config = dict(
    n_layer=16,
    n_kv_head=3,
    norm='layernorm',
    norm_place='pre',
    positions='learned',
    init_std_down=0.00333,
    optimizer='adamw',
    lr=0.00258,
    beta2=0.95,
    dataset='wikipedia_en',
)
Each number is 500 + 40 x the weight over its row's rms, rounded and kept within 0 to 999. Layers, rows and columns count from 0. Numbers have three digits each. The size before them is the row's rms in percent of the matrix's.

# layer 11 attention query, 192x192, rms 0.0766, rows 73-145, columns 0-191
124:474514570485498508527454516499506486481454519522561545469486495434474484483532506438466495474441522519502482522452498533463516481484489493446545572471487558487434511535546518446523491381443490518486488582512487533510519436504572515513536450574446488510527542496501519471447451535474475538468442461513438556530465579542441543499548528478407491503566480532533525480490434465430474561507499505494502528505499522539562566490538417527533610530501586404546525408501503486452504482465501480512470531581542528545558569458532549493511516496481445466509522481551475532470479421509524469
118:480467572485429513512569466463521485466588518496475423512496569482536513455540489486542590440507521530531492504485492499552531525496486538489527526470528479504512475538494490476527518456535502426436586519544520506505507469471461526467535499463475454462438565494442446512568475532453458471473465489439509468495464503544508481541480478509470593600532538477418434454454485481524542509615531521521518488502532436530476490492497543507558610463487555464511456488515425512466501424499489496527418479543529501562529461539515499428522458516498539553530461420561552571502481517490445513
142:620507520547499523431468501519535500485493467441474518445576458561529502442531498545566497560508495596461510462504513587502522486522485499507501491481516487458482454484542529488506491494519469482495477470496492477513476546502484507459505520485564490560486443539501498510505440532435571433498516421501525521497436500512539586492408507524432533533483443479507513412514483466540506478514524475497566434532488492468470511518475462497459477509467458466493502481535562592564479514469581581544490545464524455491576516568485583363505438457450434457486499504542463548551459484490505511
143:609476493462518456509556514467485507452579550490540535517390549537494485466510436506495547473538531465491501520463559476474516552501536513504518519476438505460491475552471472459528555510505460479489465498509496540437502464441464477500573448459463500523504559456516469487550526582573498531492512564526526461456507528557533534505543527450467527526520571475536549483527477395510439548496476517508589511423462493491510445472559479545505556411465523480480469495529462445509458428621545451446532493497440515476572529514433487505479510462504508562492453526560479521492504444544537547
114:514384518488479512462465561504495482517467539523502490505464491500468485513492507475542473486519523489608454471481438539526431452487543459502506495515525583467511563498542611531457457548466511489530507466516599534509529527505535457493539534516546478500511542460458403473494501556559454507538461452508474558537543470533492495568507525465523418472573491432479470496506427474546473521471457420516447530455479534493468471487520510479530570474498554492550515559538535449461442469502468475474498532434507525407501518513535478490510432466509438625544557574500460448526525490487514538
102:509476513547540552535524475522497449521495489582364482490536459499541502442438458509513541473571545459591513518519516512524541456467546524504533522513562531507485484473439517516507440506485520488560505463426518485467510544459507542488475557506531555553560488497505483515504439476527534509516512504545545423509440542406490539556452532557474567580404565481545519527514514454554514536503487518408481480497580484495536501496536544452454521471534539472560479496464625491528475440456487510509527486499541518538432427523505582506527490504417483451487507532533446500514532501538500483
115:531537456444521546543449570496495516441515486483462586548501523456423523512453482460532528572469519461435577553525523526466444513520449482520484508543485472498486462496512461429468476529507473472490478546520513518529537486449463504472449539573504538468443476633481557495509489460488524464540513546466488524399457459512476516517497456432479509509428466462490523529519502491532554463517509486457578560465582470530457565470520424534490388501484420472478486487498612515522433499541520513471480493570471500516519480474482522489503560571515545490504456502491435527497431479517554446
121:550544464465547561549473462518518479515528485495509540552522495471415518559492529539471471517455490523536499509483496453463457554466559498530523521532402491526473446514502456469494590437499453524522427493493514537518438523477440485563473420500558496533495534522495460530484493427440555534495486538415533428517529550515423502470495513498546447427459466490566624516549488536464462516420480496511489454525472512512473474456557477500509440528482469483485478538509605511539445501533493494527498484462432539516541531499537514509439557454511472510525542483377459470564506506567498551
100:437464517474508498482532576487501457578505488460516475507501472548512488455515429552429532469489547534459549513505560544458486527470494534511509520475518488466498505483607462537477478501465497577553514518504546438496485566517565545487520532534471492465514517494525451491501521451537449563443458461476443515493453563452530466524547524509485460509548521550493497547493574472486478569496496503491454544521468592494551495518563463494479506477439420441518460494477484523428557453529482473463541526684496483488457512484436537600486501528446480494531486571522506546474466483563551450
108:514460498560464484520533519530539423533496568565539464502510452482528490502570480472521497503591517526561469428503532438470527421465539484478540484549487541443461470479484539511506474487564535548455528472521490530515537515553560482568468494415508514567576506480466453524443520536488553582404508503508497523552475477449485476492585512541485479534530513490547465473536406548521512489450560460516452451502519522483543441430491581472502615421474571449513513489475438527499456491495463471535509507404515545464483548494531526508544470438485450533545517517487447480479514513496529533
105:435526518551510532550550437500441451499535565560537429504561521510507473500557539523440457462546481525521531493568606433481535493467505563479468480546461543519474495490426518458559458463555552517450519478510508499581511481568497530526501464457556477505510523427533506533493510461466509537396467533510490491569484527423483487437499500619450556533464502540501509470485488532427527506450508507461445452500477477527574517502485485499548617503480506491429453477441487515543507508482565464556455486474498507561512465480578496561556540510458488422456507502517491485463499501497487472
101:526461451508495498488508551443482505483586504532525484504454508526527512490479474521533560456503501421487516413477567493604490507564504530484539447479515500514468549491529487452473494501567505449462454596502431456487594552458500522427470495474458481448504472479500463414520477465506490460519485505595518550463484470540544452411489419495519556500508546575526474548446493513553523568504490491537546522461504512548454456441474583519571510491455524452513499495511490509529457489448471442472589520459556535488517533410538503532497419481459572483478517493561481503513544462532445473
114:544480452504516513459436539491487484497468427473526471494487452579554522456478499501494500537483497474517508365550454478535505466533464460490463398531492427549444503516467490451457441521558506479470441511432414516459522504523488511537403496508507550528539448493495525480506429431512542471544480525536483567467552501518512544464410517452494489493488516512576479556533422542537467481523506490455523436571533482550524507489456519493462479490521518474496577476524555532528559560407517540518504511518568501506506514431531526470516439539444487524466531444469409572458517468538509547
126:519509544462496524500532477514552550453433492504484490554514496551509499523488566527450401489502521476531454525537455449557455552482499517487518457547477508475434487485494574465501554490420567502524556495525423502509505483581534468540530530459544562436454523475464558540490533468455539580555530562446529484446503536484503513491578510508474493505504492498461513514468520547490510471512535554485483460526511561510463438465480523553515463508444449557379481519519576457535522484495504405511427506480446492533490481557527509522403498395479522483445505438541554508452453524423467465
131:511549574463465442499537516515578521557448468542510511545510467508502496526509512503510475479463456484420497467408552558566484559509464508489514536486488470521542444516489446479555573478474469526510536544483481461534516465476431481474495491468494481536476442539464522452444518495507448483532630536455513468463509561506469424476498554533478508541515500489550528549480544494389511495462544547575508556448504565504459556489535513540523521475504506492492503522555475529493482462387450477498467557531498471430487552479448501500513431551566454433460548536546593535561455497434491514
118:547363532534484585547478547528509498502501471522496461507529543460511462474495571489502476490457554490478534517518517511497445480499500491501538494507586586475539493506540501547488512454561455518447538482564581493559503552529551450533503455510498464501546555533472462515453459514509562452539460545468439438530530480558488556475502451569439467385536541486528490528464439503569498483540512500504401445490458522473418431507526421504505555459499459496550474403489524503488523485544480507565515498504544500547477467456518508540508475464486449549399499538501489467479520464448472487
110:522537478476494520467492533527467537482466434459473483492535503538565494504493492561536492483436467549481529512517534512509422515485501555529467422457430503523496559478497420478527520502530491515465435549460392517465384509519499567483462462491517468536559506450512483483558506463507506417543511489555550480483494472480500504554499466522508498475531476553548525455508426453491533491488523513560557444485505415500517499503469497467594525489512488499542516471513482553539559552559527481433565519513431476455614545546515615458476461429452500456499469574534543514567472456548496460
110:428483466465419459467532526487446485567564493514450438506494555511472516493500459551485504452472501433486575537529538470547488643499499503494461460598540453469509536529496493483505494531490503495533509496562507528445473517516465522455458551486560485449448486432438528538513562490551434517508505573455466494561473496495438488569530497551607493550482501507512471508505456505458524485425524522510478606477541506494532529510605482469516508492466517490497484502492481545514508476505452450419542517515392469500492559483495495561524549515494559480516437609492569470520494484504521496
125:586494445493493507489477482497504511450462464520496438479384531553491478501518468513528503496490485441510507565526457460535495546486500549579440442556468474504484539465425530440482550556536464460507529520473512552479542489496484469521550528509499541476452485440465555465482489499583493493560537458525546563438510484579563503541463528491577433506499507517463487506457415461512442548490537422479501522482498475449486468484501515537489481547521453547530596548504536473544507564496498476423515452470495395512597450549498439583505429523464541535482491497473437517542456476513513547
124:436538502431544422523451488506489478446435484437543493532544497481474523503525514543476451531485483520526461522524497469457491495524448497473445460454455490524460533566532458510456507507533525519519468503484486499532490449584505478515433564542485545466470568546436497430477506468475491577425493472439460603519519512523514428516492486411505449536565429441450460531539487564413451508477478417493496554506513487554560518493509467582524443538503504501496525488492504531449511476459492568484512577575501436516485566460511455514524474506565463558514544444474495545484428494499526585
126:534473451525488475467439586539485486487511481458546536492538519552486524445538403412475522465480494511439489428477512535465428425516491462466505526455558495529543501420562484500505457538524417504451475500538502430511503573563549485556457466489510517578537487579505488499428513556520534529463511530559472513519488471576495517510515510501475431504518507491574511459551421460497522521543489447567555462496498548502479479528541481535508528463428494467463485451514385524544554531517491505487556521524500599434534570460449547435498486475494469523462525532514534450443501466507518514
127:445520522514524479456470558581437499477513500541466519539535508520520535493530461496492459461464481459515506493525492590626516581454467486469503504519521451532447503510511538459525398527451423462526522522474432473463510494493552608461465546531506527546500423439454498532526530542529451517501515426516538507557510465515456482567534508490533497545441500544477453464489522445459507530424486487487505500486561513568581553521515504482522571510492573432496514529507513558570548484469478504423484542566451524448537498528506541488484473461514507436539511564532516475509496452447544401
129:574468494470473464468476484474557503505539512513476538465435517459503501401531504471492598509491526494473572511432502477443586499511503469537544531552539521512513461517505492556525545471525523494472547447544539552466539466449415435461517483480494432407444537495499543476564470516448558518522506522500427480465465544519518594526466494532480557513511513469573423591514471513519487447543489545438463510544458535487508508576470492498477513527549491512502468448533474508456452558493465476488535508459515426539489441457441452521542529502441526512485420555511538540580523505405485470
101:533471506487527522481517465439539483464486527482496485488458487499547483448499497538505488501549544517477480427489529461509555480579501502523527516489536550489509537472529506515562575520555545460489531478517485444474582502517545428544504511478480474415438499516540553488505479495453548501479566513494524509461488507524572454445418546513485523514590585417517472532460517528532508497504521440516544435515425487488444419486452553568511458521526472526463511451531426478472503503480551454521584503437527452498477543544490366471506478516503481516463478380554535529529474541420418538
093:476478464470559476481465501562544425428487528474475513464578463573478465456512458499511455516555487536556494480529526487524604570465550452534467520534527546479464503469449547497535476506543534492535480431527496521471472504511502569588456548529597564503529563457443535545548497478503572546453500487446567459571490512487523507557510516498514533519512538447511497464534510491405430498433494434457485466507496482527578510480524535536527495514508523468431481544457579533508526472484554538535495535473431496573560506558488500478470499497466408519553503533419485514459456542452511485
104:620469477496502489450506475461525562500480476498470533463546493528507539584531483555491534491456446492495470466474493478482476524548466482443458484426523462567515532547453461445479540522527487406594498511475511489506459504441432459468476503429598474481419429518550519479504491478534470481546545500532520525508482533514483521480454542499547516542483419484541512404418477434465524474437574512530591538495481508440446525461471505491502473503527507571461484585533511526500464490477491468518489512443425500440518549554429502395508519479535516430514520522535558499530530525509504520
109:473525511503439483500544412503506539509484503535496451462523523464544500586511524497470527495462425492509408471499497458574496529531492460470465442459545481534514515538469479500566555459507493422497542530512429479481481458566487484524467479445466450472508513478500507473526514530453446489449473530488585513493518483540461457517555527525577521534536478527429447397474488555492560462481498548579534454525514479478481476508472590452519507526551611523496475540484421463529548521479469508552511496422484465489506509538560481419494509479592536424523504414513586498513517526436442491
123:537565462476547506478459487544470494543456469525503465547554523502517502498562500471496479506581476570529486532552500464541518474493491433483564523488433521486495483460478468494569456479548412510471528431461419473544525495549482545494462459497569453584508482578487554486465515594467449568486527428526488474486498493504486486510487519502551484535498514506478499438510496479450533497528540443569545517525526545512468503513487451565567550476472481548345526433473459517517569529533531533517474512479486499482528571590455490463502450499516447451504473441472550402446473515456464475
120:504456482481466435539488405530515486456474532527493464525517518531556516461492478514478487502496570456520469477531543476454485452503487512445524557505482563513562509513551499526537497508548501555439489528440491545478474503579471465535486456440466468448490503467551445518572512456475565463449573537494490501500467426482556502472495547529441538492436433522591459534475491531545537507527465554508489460418455475558464427540449519537524483512460502530510444489497431500589465476538539501497555515503484445514538562459476541476467596441479513447376529567571540489561464521486470514
095:422515514403478466543473551588538450467537491441447530473499533473513498498451469561573427506488509518450533498506529537553493553470494468555460491509532552428509495510565574454551547497541492564397536532575525476492538568499533544504467533491516511487507527459504449506534499474447454501487489465418532519441543459565546377557571509518569497456543526471473510460496519528489490518492469449494495453437475495519495499555500501534554490502425496414506473471488552572496512502584529526487534507555490410462518470515486527503456462525534505529527465490504530541558439529461506460
127:443532486492485497439516508466461449475486469578496371494459478558497542425535481498551517495499488538542505490544545478564545441525570517570561528490553528493546430439524526517507528542505538428481549487508544425453556518452453514455526498527417470448460581546514518486462492543503515462525509505500585446467464497451543492505439531501546450548476573503429470556516481512510501568557547465497557531497543471497514459458537547562528511507488455482485494473522469451533414484469506474494527461539514483493591535513509432533514456553469553486540475480491448556530418515477449533
117:534558494542550452466546480452564543486453423484488519409450419491550513462573482456513557503434445542479492506413439505410518458494485521512549472450489489524524521518482523561516552505453547505529537528464461488468512465503527512497525498477440493505500484477568460437509482491468477504495430499538547535427468485418536484522525521524510461506527480533494421463495451515447541467477507509531516430482444534436570489566405529482497520525539504500485479496497497469480521595538492482531491564486546421442500499561485502551536547464500526491584516531565435538512460442452588558
115:485507448507468537506516491506448534518552470437561447528479503554548508506626479506559439447441464476485490504539476462567460568515482510486437416517444419502510465517524519505491510523524515500466508552525480525521552466536504510463467526470469492443468466441478488534470529443532505507482474509450543464528456382500544495534524442481518441480490410490485452532535406597478552470454508500505469419516526478576532471504478533526483486483498503533479516554510530573532455562526535496450517490509420449423562492436523577556509570485506572539497464461467429501508481502512528533
096:507521529445600493492519509511550487441495492475448553484495510513554534510435481513441533525550519594524479576492542577485538476432534424593509511511510561473522532462542495539551599498436462510479536489504545554550515497523496480525499601507529500512512613550533499522574449509500513556473458519457454485416487563500514478528479537535472515445572526461441499534518526417436459521569477471487481483475526524403498503530487452583525461495510429512444497511485553497476511508515514493437510522527501420534471480541454499523484468524473461517512473455514494478556512479402508497
139:493461444551514584535547446483505466538526547612552454500525448558555507498509531484478545433512550508574474475478508447464457456489565557540530497487514490522537497432503473503498509467532538466477513519549485445532515510437494478528504450444556519530516488482494530516487439409468580526463480505546525477547496522510530497411414447532504526477502500522566544496470419513471519520525474489516452470530497498470436490478463568506518541553546491539547552561487495529488509536488436421579507457419556584539463469443561514487564487463444567486468555436525450469507559500496482470
105:496536455503456480510530555481584469502486492476404498450442458465519505463391477538473466566505579540443526406416489556530559535539544473567502488493535485486476465557438516567513464535480530524529442513459501484435469600449521508532502533526526534517506532492480496502562536461465544485499487487460511458516501527400497477490448513527540511522499550516491496489482554512656574497415516483477469497540492469467480479479518588484480398527507473458478447491521558493433517494504511475507592480448513485576486468558534486516478491489497505465537546543501491554490505511493498478
129:540567424544495507525485453523466501522492463442489556417464458526530524457558481583526512420486488476418508511518518540463561590477523486544458471480478502494589518483450414541540508547483504526547512527477506475461534517469529461522472552515455562514494473431511603501537511531615507537487530519538541419493431494454511516589475534526549402513544486462523508464532504463510526500390496456468488481524518532466576444503459471514479448483557524497471503568552479529490530538517547472466516514480461408478508489517429486502519529470510500507489464489547471466526544441489556540
140:541480489463506528593479475520472472562537554507567542444489539374437517551472467537503495568505533463436527438460526556459513488522440495530429505494528493535483482535456445427471446499542524471474465514532542468509487508470495463513437484469524490508492513518486506514491550497468520537446490516535407492602563526553477506428497474520511550474488467470532516436492568495564511480411548508455499583537438522494442535486527484454529541488472453449437426453523498547439534482514525460568490506502522564465458444474562467462527520506527508469453538527508557441515581515550526455
132:505510500524468472491489475500515474549511534549598437470540494513461490517509471479515515490496454479460453474518507465550558584502531502474488523524521433516437463525471544477531504502422428515478518516525519450404570458581589529488516448460496544541520448401483558496541485490531512526466440494557508540546507443503507571531587532550526486462472470553559564544529522518531475479465541503501452496526493501538525478496591458467390566503425539464484591466476495513547552477540513488513528431523514564557528476477416463481463518520483459445486475517484471526408499452477507526
120:559485429458543521463474448512539484640527448494495473467594527500533479532491503511485544512565454531509507561514506435438481480502513492529459508445442475509562466496514418541470513446571455508503482400469534504481452542523411551512476440395483485544517517515521529508517491513405514537495455525512467484503508527488562526531476497514530490489450495495532498542516529510439430508517488480578495528520497491483446518503494424483512527481498496557499489484509475602514500538567470603504590546498525434504458467477429495502526465566550493460487478521455583467457551520558459489
115:452507535493423452536561464529539502474537458488442402505500564474555511539472497484505494510554573583441511556549510498566521455471518466516468473500533488499529479494429491544556511479502425525393584489476523532489499476547460468521523502453495472563504536485498544528521532535469493501497526531430525471432471468493506460560536499608474516513455514518485494485468565508552532461565519528531468464486532443486474449498478505528493486464511457546442516444462421513512538489561500547510517462506548448532496411614414478451498480535539475479463445506515575505507509540414436533
128:547471559503496543531531513502560522491492464459501416486549546534600458535539493499532496501453498530506477569540541502470460545493484558512475486417432566472478502522540523527473472447574459499474475539498544487541521573439478550474505544500501488490536489489456428476494467478465493454465440419467501471547441463474589524515502383457512480456540428565433427492455532486468476496495537489491507452474450492484510494479458495584535541483499470512560447507491569510488550458566493542572513547527490482537554473503461622541504488453457518473462536525506487538563458452533510436
139:487464556544519421514505501506442524468510483585442522522484542547559483431578456444462530503465544529572580535469490513473542458488488497507509515526504472493478450509416496549521421481501490480510479454472512554518378455466403525519522499525555411526476567567443518573500528514469500476549507534494493487528508490469431528549450467479485501516422500518493414479511513494483499463542477507479494498570527467484553578600551524469446523516545488500466506502442420493472542522453477541484467505471482555519512490484512429495548569528436523535519505551408527576499469522490497479
128:549520558532532490472505515510514555440461497490494524565496473527504501524476508437503479515433537526491534492406426556509458471493467490513523422478521525545465565452468484437510520616457441451534492523494519485553526441513527462551562536537513453491549518457497423495490485457511532533476488495494481591544574480540517486467533463506448523398544518547484509490480480470454459474517484424524410467486398519477527478536529512502433514518520442492513491481440464537514565549543498501454453545519535514499496475524543493546497488476509496565515600595489494497514517420387549457
109:647478466512551540504464488524521542487481462481490620448509486511476499496536553458548486519521441506503532493513444491411524469468464475456483494456391493523470518549431505468534512429531520504477485459445491515525497469474484480506478399449473535542513459508550487544533489522504503481562527473527511472459579499472528524563485488504394510399433492447544542563513505495468446449481470502475538427506474428562488546523420430520479502468581500545526498514562516508576481538551562528525454532444442492522507451493460504501494491527519445553487516489478468556495528520521488516
114:501485451448558542522517456499446480544544480513475527545556528498510500505543471484480512468467466458577523539483464445490457547445529514524471538499446437508557492493493476480498563441494487485507530473515544557478390522415394564549444473446556478536457500497403510555516500443462480501507509531460521483502500530513498484565478545456588462551451468493550486529555503495436473537506465506547517504498560445517496568510536547499547529487516549518557502627547540557508471524482443515405529501440379506471480509468511511485484556503514552507551517508463565567540493485510491521
115:534465443505509571462486501470494518532496434542450440491516520497433524555502504507451538482449494537491561499519492449539459489533512473472510523473603549555565486503491474484451542482508440514573490462519517436474467558440448469511510428527594403493474498515529472481453516480498468506567478478523537453503562561555492521447450564519563474416447542572519550472482535502522535524470560556500526530545422579464429484512531462502483463486516430562482465458523537479424527509479443470548564472513526500494494505492456456541528508504543481462444518513420522476469542501536415440
122:468457563561478507530540568509597472483450443479458413472501537498522512541474489504543434531534459526473534409524489447502508467500456545458466485503538486512484524548437581483449481475537531557534517474481547499468509538539560497535437542467556511530548442429521450496465495472526430490511575460474517624523509485486501457497515544541455499525513481494557482549447552564540440512481619526465476423488490477542536486434487566490475499457479492482573529515501543539464498446471484503464538451534544521489454401500464521486479476509499442478507498529472472579516439530552475525
109:502528493557529494488490471496452559521475495508431532460458484425539512509539555460524583515473453412571482513489477534506498451479475469475524447536500578492538534510464514551496493512485483486533525482443517539548519483485472456421515517481445467489544451493514456479499507571513445504545472571555459430495520479449483542511490490522582534535463475499513429480510483501468568459504459556472458475487545504484541493573415469456518561466567543545511475469558510445472487619533438501515433542420561423450430477487569528528528509495553529517516489539533526392491579481489515477
128:430529432509508463525486521508508496558492522525543550448457450501465507485560516419531489478498454452510530478549462445445426473491478496479483529537473458497584500476579504536480471457499534613465567514502511484470547462515543517458488508496384551470507464463514523464458495420505437548477513498502526521461471402437506471527558528494539446554489501484491524539549488564502572468500425510434442501447553500581481499528466501480435495515515543502562517514533474440456459541555472495510469489528564452432444489452511531543530568532588523530495510487543481498450548508540567545
122:464562440518450508489492501522450515546493508535509499462506411556487500457584481486541470470451529589476541499517514516479426467514507521523494477525520476453563442439539463505495441525474518556491518501537503393535459504468488557473495500547575445540482513542480538521453540436499515485480481469526541425523497419447498509529498500555527428527455437514470546418525500517519596435470513491488472507496511518507459539515489482500428454517466419526433472504502467500475509552572562488580426419505503491455538534592487561449559577511489546535471499494486458506479468515529579545
105:491487529479489503585555529539557509480477477528508503475462476560507522523496525551443464505495480521487463507499528482490446491458512551539438454494464412489585458417486524474505517464489545517455556529545465410516404518532515457583517504450543554578483492477475523532466615476499589490504557486500570529514480531486452449475542503541522395596474477466480556465469461452511472469499514551527468507481501473448459498480522551483484525531531452532524518560564433480523497500483473458514482440463485504512504457517554557528492466466539523470491546468515602589490433514497557434
101:490532480455421452464486452540514470486515512516506457471510531504463504496517501441518486537555535514427540502512561460527526481548506495456499497497461471470468469576492429487537408513554494520528460461505463445460529456542461529528460446514546466509432480473494503438484552582443493577453469485526461500586498469505492508497523492488503538522486407495577513440495496519534507374424570489474516594543506520590501511481500441469523579530469534535442488411492461546460504469539526521557517563526516503537577508526422456488546511539481419491523436517463516426482493545491517504
116:449529431520580428467475446480429470524447487533500507431467453531559530479540513551410530488469505478570478477508506531525550515497516492491498526522542436527506512495550457561512497488495504483545513488448447516468465512493518497466532510524476486480513512410542502458566492442514520498489433429566452484514524525510420550459422544486591510558495510539497454489536541488477507531463414529501525505551527585432582545596487522436506492577529556485427488497514532497499565519412462570517481516465524461466424544456531499464546513471490507474529523517541502510470597444492515502
133:491426485503437544515456521522527534582572454471530484445512572502525513500508504537550528443451487513436567505556421470477450506518411525460396472438556417538530516571511509474509467450542470523442549473534517460493504495511549489493493465460473434516511464423534526498486481466514398510546515477506485542527529483611511494535490467529455519456526468485505498463511544553536496481559517526494467468542484498543433499537493482463480514514501498546547524457517426516473578509540521528468498441561502469519485393442405496478529469533550482528443456487518578557460488528534456498
081:473511504477533500541471437532481483406503539472434564512532554485486464527549454498456457497467512578523581496538464521535419418480504510462435499479476446469516536530520455536510490528477544547467472538553506513549484435482503542524530492511490451473517505455537486522474449549543566520479497462485554477495410493554458495509485565543570399495501500484466519386527530466486447448498504497470499517415525471516601436535487514490517575497488500460593546547502469461491479483538566515501383515478498485547510504532531563512475527537499426435477512509480468547558521480490575473
075:504516470436475497539490527575515469487559483466466550443459573467446487449448465472552454561518469502561586434518485494537497563446457438603510607517487546494505509478447487532613446530553503538459506420588437509510509570492506552530505542452489528487531457514514514508493501469491526520454490486515541435428461516552477516539467495499546504558434498431524447514513554488536514487520501528397492496465544477502531496493446540469481564490524501490459403522479486563562426519506518490505505478454511485513544449518470510517561480493461518500493399467509521494528535510440466512
099:531493526515586551497509478483465514429436460477502525489495476574479484523490528392497516376549528486451491488480413488479515423473572465493547544455490489518540518465437480565496491485505566479576526533485468512435469484570532502587485508491525580482478513517518477453516538471512478517541514448597478501506500574458512453494544516415458489609474529480539499561496457467468500517530550515530534477505489487587459506440504440505508454533476465588484494465469499492507495557444494518473504503542488521440535543439489453494478521522557515540514487514457571552396508500444480520
109:505509514522518559516558434453435473487425443538512473414551472563560483514451534517497521449482482495528502525527501482492530509481599514513550544485476510519482540505505368542447535422460530517522502556505506529475532478449509488522452495494485504490514542502501442470562515515550451500512467475631454404566507538400490543513508534502525503491470486531501480611489559478518592543596518560505506506472496499507500456464480441534600483450513501570487450552487515492455520481494470509458553546524446507508477510403521506482519497480469532480537525435532489496467467477513438518
078:469519537507535542531551532457525504525496450483501447500514477555528522550453446518473540460461491498501486566449530551470520503453558505523533564446472592526458501483522473511464566476514446517506476640503523456396500514459538458469482444467466540493572474548578485499493527465539476498515477471595480459519434493471524490474508516549531543466475493517508474616452564478537486555557519551569547536470507519514534521534536434561522509536436475451463458452481456413556493539508509461522528495578469514550457478468480508466535530525442547491539458487487511460432451424524503476
074:478499495566483522459476580495505538482477498532456512538509486492462428448527424495549464463508528502468506487514435496487449491476596553488549470453490548503456551436478549463482452565494478498548491516497500505528545501508550539439539488555554490501508480560552500543525466504570504473495510417540446523596538473549543439538425499560440501491438542548455500471482398513489545435471480485488448524476525507528487496547532488531594491474450440497578557467473528522514505499503506473488500526603493534401528525560475526523498522513454448489529456575447452516478548437550432479
107:546550482453498482489502486475469472448488494492507488458499465522559515499515536468531594514501474534523479488482486593459520483515507476478516513495540459548482515552534438605578527500503572455529486489486464512429470487444527460505549521457445519465601539504527536483520461536476554486475500527463582427468494543452453485501516485432576511517507450440547509469571568549518491538442499487502579437479574448430543445470517489441450431553539489425496522519499513445470518545493498585561441498487491539536564442495519489464557463528567515566533517461490437521463504530548462531
114:554456451516480518535465501535501493438441581530493495515461523487484512537489491432506446495556503486475459476536544499475575446528503521529479491498533521552451491505501456476541449479542482537502575424532521537514472529467465483544563508491445536456485487542494590587475511520489522542506569485405498517458505452509491539507496465537480471558383555559430526435534492514492470520483466391467493469560456530478496466538467456491408503488495490471476518547383499545488496511483573520508476462544519446460455484582464483500398466472479534434475449527528513463474567553538509466
093:442539543548484579527543452450476478527542476493531438515512482469487513515511443571556550562414565483510537496430484517565465483541465545445472455565459463496508460538551421468417507537555507505552424531446505486524506473522455443480485564548498471524552484519546354469503491445556478462426496527459493505586542447525474436554527481518487536480518470486429488490501451492559477506474553491529518530502525493531450489475545544509497443431440465466517477513540480511511502424571501513514479466526483511487487524541518500467523490546514482511561517527485451459541496588554505570
098:499479480442484436510494490481502521496472531496419535448479515489553561493497482476524565529529550541579454471528469487488552463504526555499494502485570508543450574523497502523580479472500549476504544456524475517542497472457526521568546548450475500459498520512575563511538415544472495527478450474498454508464483533496497452543443511442610439566434549468483466428498467497531484549517473504415478430551499429449524422498439514469546518536538450440612537560500521462472505491464526511492533488499514460578474447528480500444475459487463558551536476436499471545512589517506461521
112:521585556505470484464504509433449497503446471460541437513489457525502474544488561500512531471445498559483479528469489538493513488508494513452517451480437480529492531527475436529497602481529509498478440572447523499481515519468472477489449460535488475511594505476489469400501470452483504487484473523615469500503522562411492575445588489483491586489561460582554543558508515493466563546500515542597566501492465531520524525447450485492565487522513500519436491476549487501492570528503457527429520541567482539478517483464512510554585498501463547485469533503522498466400481434520463522
093:446483482444500542534519455498416460528544529509511465514467494398501569529442535541584530471521502452500496469453495493578526540497452469546466507451472462501550522483542487468555478425575515554475506480503522522498474515482419499508436539489529522488520492489499531461498458411458466502451546510412530506461517491550465410503475480438535488505564534447460474500543487460616544599486505477525555518534500463517414509506479518475524454487489540472483478514553475573500443494545513542465489505542552477477476488432502456436495452561529527595548542432471502519500504578533442497
074:505492522572429467439431527457509508487524521542518522547611512472488488491566502471522510456510501556504500501503459483454408427485622516444558465428477530516490545521415489442467454540477503480568506553511501473565474500468521542487507502429555516522510449522485475527493513518588463475517468435525433464568492537473518502542479481571536375480446538486441503482531512488454516429539525535467509514518539546473538585503473533515574550459501544465510497548514490505491525502467549456535515532515457503528473517535536468514535507520558405490477494533486485486537436435474446442
087:513506460412538538508490511482485565508451539491550518466437452494508489541494546474455492478562517503528445475495558536484539536505458487478527549554567490493495569461539504542528562521491531418557532458486470438505567559507521466512561454462517451448503518506524557538512513447452548487490531512576540446410498543505491524477491549454471478598501482515550556506500538543487488526518490471474456491555514575455405530458454472468449431510503481486523533473460495492489523466401477497484487444473477516461532512520446456532501451553462564488547461493561492545403626557519546521
088:443505537508588576507515487499507478457442539443476520522522451447459460473522536529513464488541464535556517441543458500539474467473536502467497525543563580478559518481479491582497508552437534512574453515428488521545502471483512482497490528522522541474553484539579444462457561508578489411469502516537514415550480514443439470531496515478436510484511481447502493528496499504489443461584517532467487522439473464443499479512589501497587537431506511499532543538518479516534482528437542570476418552507463483465519554436504526536495514506452433505533539580518503537547556536562465569
102:420482463468521505523450489504515456505477535550531489492455476498526474512456540534520500484497490441572457477501562501592475515501523534567528536477508530503507478529571467485502525372478418469484476501476510541486502572457497477502579491496482519452506499430531521464514527481467488482474461418472464415484499501487516534476468464481628508478478451576497511553537518506523468635537511514492524474541488519447466502495497491448558508485482522405577537478543549543452541479438440611482545499498547527504527464462491578449475460495502531498547468477531468466553562515577458475
120:481518594537518513431516499446530510461549505462477457476525493596444461465455540503544541551535441519488521464434519490474514513506526453472504483536556490497502496564459492584514553478474598518565508485556507526476515484476472443489470530485498451476563456484483476467512445525498522439554473541517497440495471579448448471485526590533454570520499462472535494525544446546514511463503555600499514440455579424471542460466500427450474434469501514479546586524527516482531462516435477534432475521472460568511481479513485520539482551523506496545528430505442473553456451499490418513
087:543553582489491534462562493483490507523515517489502458487532506520548474592501526429487543536523487586475556514407558479456480525507533442461545545408512444537502515509536505509487524438543495501469472518461480441442504452454478550440474487450523440492585497571479505538460479448484435537516457447517495525464524516511524543459561463473504533490506481454596526469470558571503516490514522446551519497418527504531470522447435526456495445597472461482528513508496527510512503559575483463486465490474499551525492500459532412513541432473563492519610510449479531444485514436504451516